{"num_hidden_layers": 12, "hidden_size": 96, "hidden_act": "swiglu", "norm_eps": 1e-05, "rope_fraction": 1.0, "attn_scale": 0.177, "bias": "none", "tie_word_embeddings": false, "init_std_qkv": 0.0478, "learning_rate": 0.00728, "weight_decay": 0.086, "decay_fraction": 1.0, "decay_shape": "linear", "train_tokens": 122500000}
Each number is 50 + 10 x the weight over its row's rms, rounded and kept within 0 to 99. Layers, rows and columns count from 0. The size before them is the row's rms in percent of the matrix's.

# gate: layer 6 MLP gate, 384x96, rms 0.206, rows 163-173, columns 0-95
# up: layer 6 MLP up, 384x96, rms 0.204, rows 163-173, columns 0-95
# down: layer 6 MLP down (transposed), 384x96, rms 0.192, rows 163-173, columns 0-95
gate163 101:61 51 56 65 25 54 46 56 58 40 59 62 57 66 61 50 42 43 31 51 51 60 36 44 53 54 37 54 63 43 57 48 69 43 44 47 50 46 61 56 48 55 63 41 62 51 45 42 59 48 50 59 36 52 40 43 38 48 58 73 37 62 60 37 42 45 56 51 48 74 47 40 66 61 58 42 44 42 59 42 63 52 40 38 58 58 33 35 42 38 46 37 53 56 32 42
up163 109:44 48 61 58 34 62 33 29 67 46 36 61 56 53 56 54 44 57 45 64 58 48 51 41 60 49 49 44 58 43 47 35 46 34 59 51 46 48 38 57 43 46 55 59 41 47 74 49 55 35 58 58 51 47 46 32 50 54 54 63 40 62 51 56 51 41 70 56 51 51 24 31 41 54 51 38 52 44 57 48 68 37 43 46 69 61 74 65 47 46 55 63 56 46 52 52
down163 098:53 52 35 33 47 37 45 58 40 45 40 31 43 51 50 55 53 49 49 48 54 47 66 52 34 58 49 44 54 67 53 45 41 51 44 60 53 48 62 65 45 53 57 52 36 55 69 62 40 37 53 52 44 33 49 55 55 47 57 34 65 52 36 57 51 43 40 52 71 37 51 56 61 67 39 62 44 52 50 55 53 33 38 41 28 42 74 30 54 35 50 49 38 43 58 64
gate164 105:59 46 64 76 53 44 56 46 61 48 52 56 60 52 60 32 49 59 48 44 62 56 44 32 47 49 38 37 54 40 53 48 47 46 49 47 35 65 57 30 29 60 39 53 53 55 50 52 42 45 35 56 47 67 54 53 67 55 44 49 42 72 53 35 46 72 56 57 40 46 69 45 53 53 57 46 49 50 37 36 41 64 35 61 50 42 31 48 49 61 37 37 64 50 50 44
up164 097:53 40 61 69 57 64 67 36 70 48 48 50 52 51 50 40 50 41 48 43 51 56 55 44 35 63 32 34 56 52 47 51 48 49 53 35 46 45 57 55 37 51 38 54 48 45 64 47 35 50 39 57 61 68 48 45 81 71 51 45 45 60 42 45 62 49 47 30 41 51 40 37 54 59 60 60 59 48 45 47 60 46 27 59 51 39 50 49 44 60 24 56 48 45 43 47
down164 101:52 64 65 52 55 40 46 45 57 58 59 45 32 26 26 77 34 54 60 53 57 50 57 63 49 54 62 35 62 59 68 59 53 49 58 67 54 41 59 60 49 59 65 59 54 58 60 59 59 43 58 56 59 41 35 51 52 61 43 47 59 48 45 55 53 46 42 60 36 51 30 44 52 70 50 41 61 48 56 56 44 47 54 71 48 28 54 51 46 40 46 44 50 46 50 44
gate165 100:49 48 47 52 39 43 30 59 48 63 68 56 56 66 53 48 61 42 54 45 58 46 73 49 48 44 48 37 45 37 58 54 54 45 55 41 63 40 33 47 58 61 41 54 40 40 52 51 51 43 54 47 59 46 40 51 58 40 44 43 39 51 31 37 47 43 53 48 44 55 48 50 66 60 31 50 40 64 38 48 55 45 51 48 50 91 36 47 45 46 54 78 39 60 56 47
up165 106:45 78 57 49 44 58 38 39 27 53 61 51 48 53 52 54 52 54 46 55 58 47 33 55 69 48 53 59 55 59 59 56 56 52 54 37 54 47 57 44 56 32 46 44 17 41 57 58 40 49 45 60 75 54 42 52 53 41 46 43 41 57 45 63 59 36 45 57 48 58 65 61 38 48 25 58 36 53 49 48 51 52 59 49 54 40 54 53 68 60 52 53 43 72 49 51
down165 101:49 67 63 42 32 32 63 68 66 49 55 50 51 33 32 41 48 46 37 43 47 60 42 60 41 54 41 60 52 51 55 50 51 43 56 30 54 58 51 52 60 43 60 32 50 40 57 50 56 32 69 59 55 37 54 38 34 38 68 53 46 42 40 44 72 50 41 49 44 52 64 59 56 61 45 66 54 52 45 47 51 56 49 43 53 54 56 53 56 35 31 51 30 50 46 37
gate166 110:45 63 50 54 59 41 70 42 44 47 68 46 52 56 39 55 58 47 45 33 52 43 47 60 33 41 28 41 36 56 49 71 53 41 45 52 58 38 54 60 59 45 45 42 33 58 51 52 42 50 52 38 75 54 47 52 49 45 35 39 41 42 64 58 43 45 59 65 54 48 65 42 59 51 50 47 60 41 62 77 37 32 59 42 48 64 51 71 45 48 63 47 43 48 43 40
up166 109:52 52 47 25 47 54 32 46 32 59 50 62 54 50 53 55 42 34 60 58 62 51 57 65 65 48 52 45 45 39 43 34 43 46 57 45 49 62 55 35 65 36 53 50 54 34 63 36 61 47 42 79 36 47 56 41 39 36 63 53 47 53 61 61 51 71 41 44 38 51 45 57 53 61 46 43 37 59 60 58 43 39 34 41 36 48 47 65 59 42 51 43 51 44 47 64
down166 106:37 60 61 62 57 39 49 24 55 58 53 54 53 47 40 49 43 40 56 33 40 50 45 52 57 57 20 54 31 45 42 70 54 46 50 50 55 54 48 54 52 61 47 53 37 39 73 50 41 58 57 45 65 39 70 50 41 40 40 56 48 51 59 60 45 50 76 49 51 73 48 39 57 50 62 53 51 38 53 47 73 36 61 53 56 50 60 52 48 44 49 52 49 50 40 41
gate167 102:36 45 63 54 57 45 55 77 43 61 51 37 43 59 38 51 50 56 49 54 61 46 60 52 37 41 53 43 41 49 45 50 32 45 68 47 59 61 57 45 41 67 49 59 51 66 44 42 70 32 48 46 39 54 43 43 42 56 55 64 57 50 50 43 37 45 39 49 42 28 65 49 55 63 20 52 44 49 50 39 71 45 57 49 35 51 43 34 51 53 45 66 58 45 41 42
up167 105:66 55 32 60 50 39 62 37 49 50 59 46 45 50 64 56 53 61 42 46 43 43 49 57 56 35 42 45 70 57 60 54 54 64 51 60 46 55 66 54 48 62 49 48 57 46 51 53 41 52 61 50 58 61 45 49 52 48 58 52 63 49 50 42 71 41 41 49 38 70 59 38 45 44 60 39 54 52 40 67 50 46 65 50 42 67 40 75 51 35 35 57 57 20 63 68
down167 104:29 44 68 47 53 59 58 51 66 34 51 51 35 50 56 48 52 49 47 39 52 44 36 34 62 51 46 39 41 61 56 68 40 54 49 37 63 39 53 43 35 44 48 51 49 54 48 57 53 60 57 47 49 58 63 43 52 65 52 49 43 52 33 66 50 50 52 60 60 68 34 46 26 57 67 56 43 53 43 62 54 52 61 40 25 55 23 48 47 62 43 38 46 44 36 53
gate168 095:53 51 30 61 53 43 66 38 50 57 56 41 39 51 47 52 64 54 46 48 45 47 26 55 48 53 57 60 54 52 50 54 56 55 54 34 41 54 66 67 45 59 41 50 60 42 39 39 44 36 61 39 54 71 55 38 42 67 55 47 54 80 38 40 77 58 56 45 44 60 46 44 64 59 56 55 52 34 48 45 52 65 64 56 45 31 49 54 65 52 47 48 62 44 59 51
up168 091:33 69 43 74 56 44 55 54 61 55 47 36 30 50 44 53 28 54 38 56 63 51 55 61 39 46 54 50 71 52 49 46 52 57 56 74 50 58 59 59 65 43 49 39 55 55 48 40 55 49 59 56 33 44 55 51 28 39 38 41 29 51 66 50 51 43 51 51 45 51 34 64 47 44 45 60 51 53 60 47 61 54 50 50 46 44 44 48 28 63 29 50 57 49 62 52
down168 094:54 40 59 67 60 58 69 37 35 44 56 56 59 40 40 48 64 54 61 44 39 64 48 55 51 56 51 33 33 40 40 49 46 61 44 49 50 35 54 56 53 61 46 43 29 42 45 60 62 37 64 29 66 57 47 51 47 49 67 63 55 53 54 28 48 62 52 47 62 52 35 55 63 63 49 53 48 53 55 56 48 48 73 69 53 41 36 38 50 63 54 41 37 60 47 51
gate169 096:61 64 46 48 53 55 42 48 34 40 42 71 43 58 63 52 43 48 53 42 46 54 45 31 53 49 40 52 35 62 56 54 60 50 52 71 50 55 44 58 54 34 48 56 40 42 40 43 69 31 72 56 49 52 49 54 61 42 40 37 49 47 48 51 43 37 51 52 58 51 50 53 30 31 54 53 54 45 69 52 60 45 49 42 26 66 52 60 57 38 63 37 35 61 29 56
up169 098:48 59 45 53 71 53 54 53 51 56 39 43 43 48 44 63 55 37 56 34 58 57 42 42 47 49 64 58 55 51 53 51 55 73 49 62 67 46 56 57 47 34 68 52 43 47 46 31 62 54 70 52 30 55 60 43 48 60 49 52 45 53 47 50 47 51 45 45 63 72 52 51 27 61 45 59 57 50 62 58 52 40 60 36 49 79 52 60 48 49 51 37 57 54 22 42
down169 100:41 72 54 38 57 42 47 46 39 44 49 32 46 50 38 51 68 45 42 51 54 45 57 52 49 47 24 52 67 39 58 70 34 54 63 47 49 53 73 51 49 33 48 33 50 50 65 60 53 39 44 42 53 55 28 50 62 60 56 67 57 52 63 54 64 53 53 64 47 49 57 50 57 38 47 32 45 31 45 45 67 35 60 43 48 53 64 51 44 42 53 52 53 56 52 42
gate170 102:57 58 48 47 58 47 48 57 68 60 45 58 41 40 38 50 63 57 53 55 43 53 44 53 48 38 50 42 42 53 35 49 54 51 51 52 48 45 49 58 30 42 49 46 65 50 54 45 65 46 36 39 39 60 48 54 64 48 48 67 38 29 20 56 45 37 53 55 59 47 46 47 60 56 44 47 49 43 42 79 63 48 52 59 25 53 57 45 68 51 68 69 66 43 44 60
up170 107:63 46 78 45 61 44 55 40 44 56 53 52 43 63 54 41 53 54 48 44 34 51 59 52 39 57 47 45 50 52 35 50 51 73 56 28 51 77 44 56 46 58 51 55 42 44 47 65 60 58 45 33 43 51 48 46 58 67 52 42 42 53 66 53 62 65 40 30 53 51 67 50 48 72 43 42 51 55 49 64 60 51 47 37 36 50 43 40 56 34 46 56 71 51 44 52
down170 106:36 55 50 57 49 46 60 43 48 41 35 38 31 58 51 49 51 85 47 65 51 35 42 49 67 38 52 61 74 59 43 58 56 35 60 58 57 60 46 32 39 51 56 50 65 71 42 47 34 58 46 61 52 48 36 49 46 43 47 58 41 56 52 42 53 41 38 52 42 47 55 54 45 44 59 59 60 59 41 47 47 55 32 43 39 71 48 38 43 43 58 40 37 43 52 47
gate171 096:48 60 47 55 56 59 61 53 62 47 55 55 51 45 64 55 51 50 50 44 52 59 52 64 54 49 45 41 54 48 66 54 62 60 57 21 42 51 58 50 39 20 52 53 29 39 58 42 34 62 43 48 39 51 26 63 53 46 50 56 55 37 49 53 61 46 54 41 75 67 42 51 52 32 63 44 45 43 56 38 34 64 46 70 55 44 54 44 59 48 47 41 63 42 45 50
up171 093:66 42 41 35 47 56 47 54 28 57 67 63 47 53 48 38 48 43 66 47 45 53 25 47 57 42 53 53 49 44 79 47 46 48 66 48 59 61 53 50 48 48 48 54 70 58 40 54 54 54 47 49 52 80 36 44 66 47 51 67 46 38 42 50 55 46 66 42 56 55 40 55 45 56 36 49 59 52 54 50 46 47 34 42 37 61 52 50 46 31 39 52 31 57 62 60
down171 096:59 35 44 48 48 43 53 63 43 37 25 66 29 44 47 66 28 62 43 40 47 66 32 49 49 49 48 55 43 67 62 50 59 52 53 49 43 56 44 35 35 51 77 45 47 57 47 42 47 74 41 47 37 31 42 50 48 58 55 58 45 56 59 41 39 66 42 53 61 39 65 52 59 57 48 40 57 52 48 54 52 44 59 56 56 55 65 53 49 42 48 63 61 39 51 54
gate172 087:45 54 56 54 45 49 49 56 56 53 33 49 43 48 62 80 50 43 47 40 70 57 39 60 55 62 39 65 57 46 34 52 61 41 43 49 43 50 61 48 51 40 60 38 43 52 56 50 50 39 55 58 53 64 55 33 37 48 49 48 44 31 56 70 48 53 71 35 57 53 39 64 41 38 45 47 42 54 37 64 58 51 23 41 61 55 42 48 60 44 42 56 49 58 33 31
up172 087:63 36 60 47 55 43 56 49 53 61 34 43 53 54 58 44 49 50 62 54 62 39 47 40 37 49 55 42 30 66 47 41 33 48 58 35 34 44 55 45 56 40 37 43 38 39 59 64 45 54 51 36 64 40 43 54 46 41 35 48 53 53 59 59 61 68 51 38 56 35 62 56 50 70 64 36 55 58 42 51 51 67 49 38 52 48 59 48 68 38 29 48 36 50 70 53
down172 088:70 36 37 58 43 54 56 68 59 38 71 42 50 41 46 55 43 68 70 49 44 44 64 43 60 48 63 57 44 29 49 45 55 56 58 46 47 36 46 55 62 47 46 39 59 45 42 77 41 58 51 44 39 41 60 35 58 58 71 49 59 47 53 58 47 53 53 55 48 47 50 48 47 42 61 52 42 38 64 51 57 56 48 65 61 65 64 66 50 41 49 36 59 50 37 66
gate173 111:47 59 42 40 51 51 50 61 56 59 73 46 62 78 46 58 50 51 57 36 47 69 40 30 47 48 36 36 59 43 53 45 52 50 46 63 47 49 53 53 50 50 44 43 23 40 37 53 56 36 59 55 56 55 52 34 62 47 46 48 42 51 40 46 56 54 42 45 39 31 64 17 41 52 76 54 55 48 62 69 49 49 53 53 56 50 37 51 44 51 50 56 41 49 46 46
up173 110:42 59 49 68 40 46 41 56 56 55 43 39 55 68 66 43 51 56 41 54 37 52 45 51 45 48 64 59 66 63 60 59 57 54 61 50 57 43 48 51 66 56 52 63 42 47 53 63 47 71 51 59 59 54 48 47 50 44 38 34 34 61 61 53 31 35 60 33 52 50 68 59 66 62 40 38 65 42 55 59 46 58 42 52 63 59 25 56 58 67 55 52 48 58 50 34
down173 104:54 60 49 68 57 51 51 51 41 40 57 66 57 42 59 67 46 44 69 53 44 64 47 65 24 35 57 48 38 52 46 50 54 47 48 54 60 71 40 31 47 56 55 40 33 50 36 43 46 48 57 31 66 49 27 50 45 37 63 51 39 39 62 25 49 48 46 55 50 41 53 30 43 54 59 58 48 62 49 60 45 55 53 54 44 49 61 50 54 54 64 50 40 61 50 42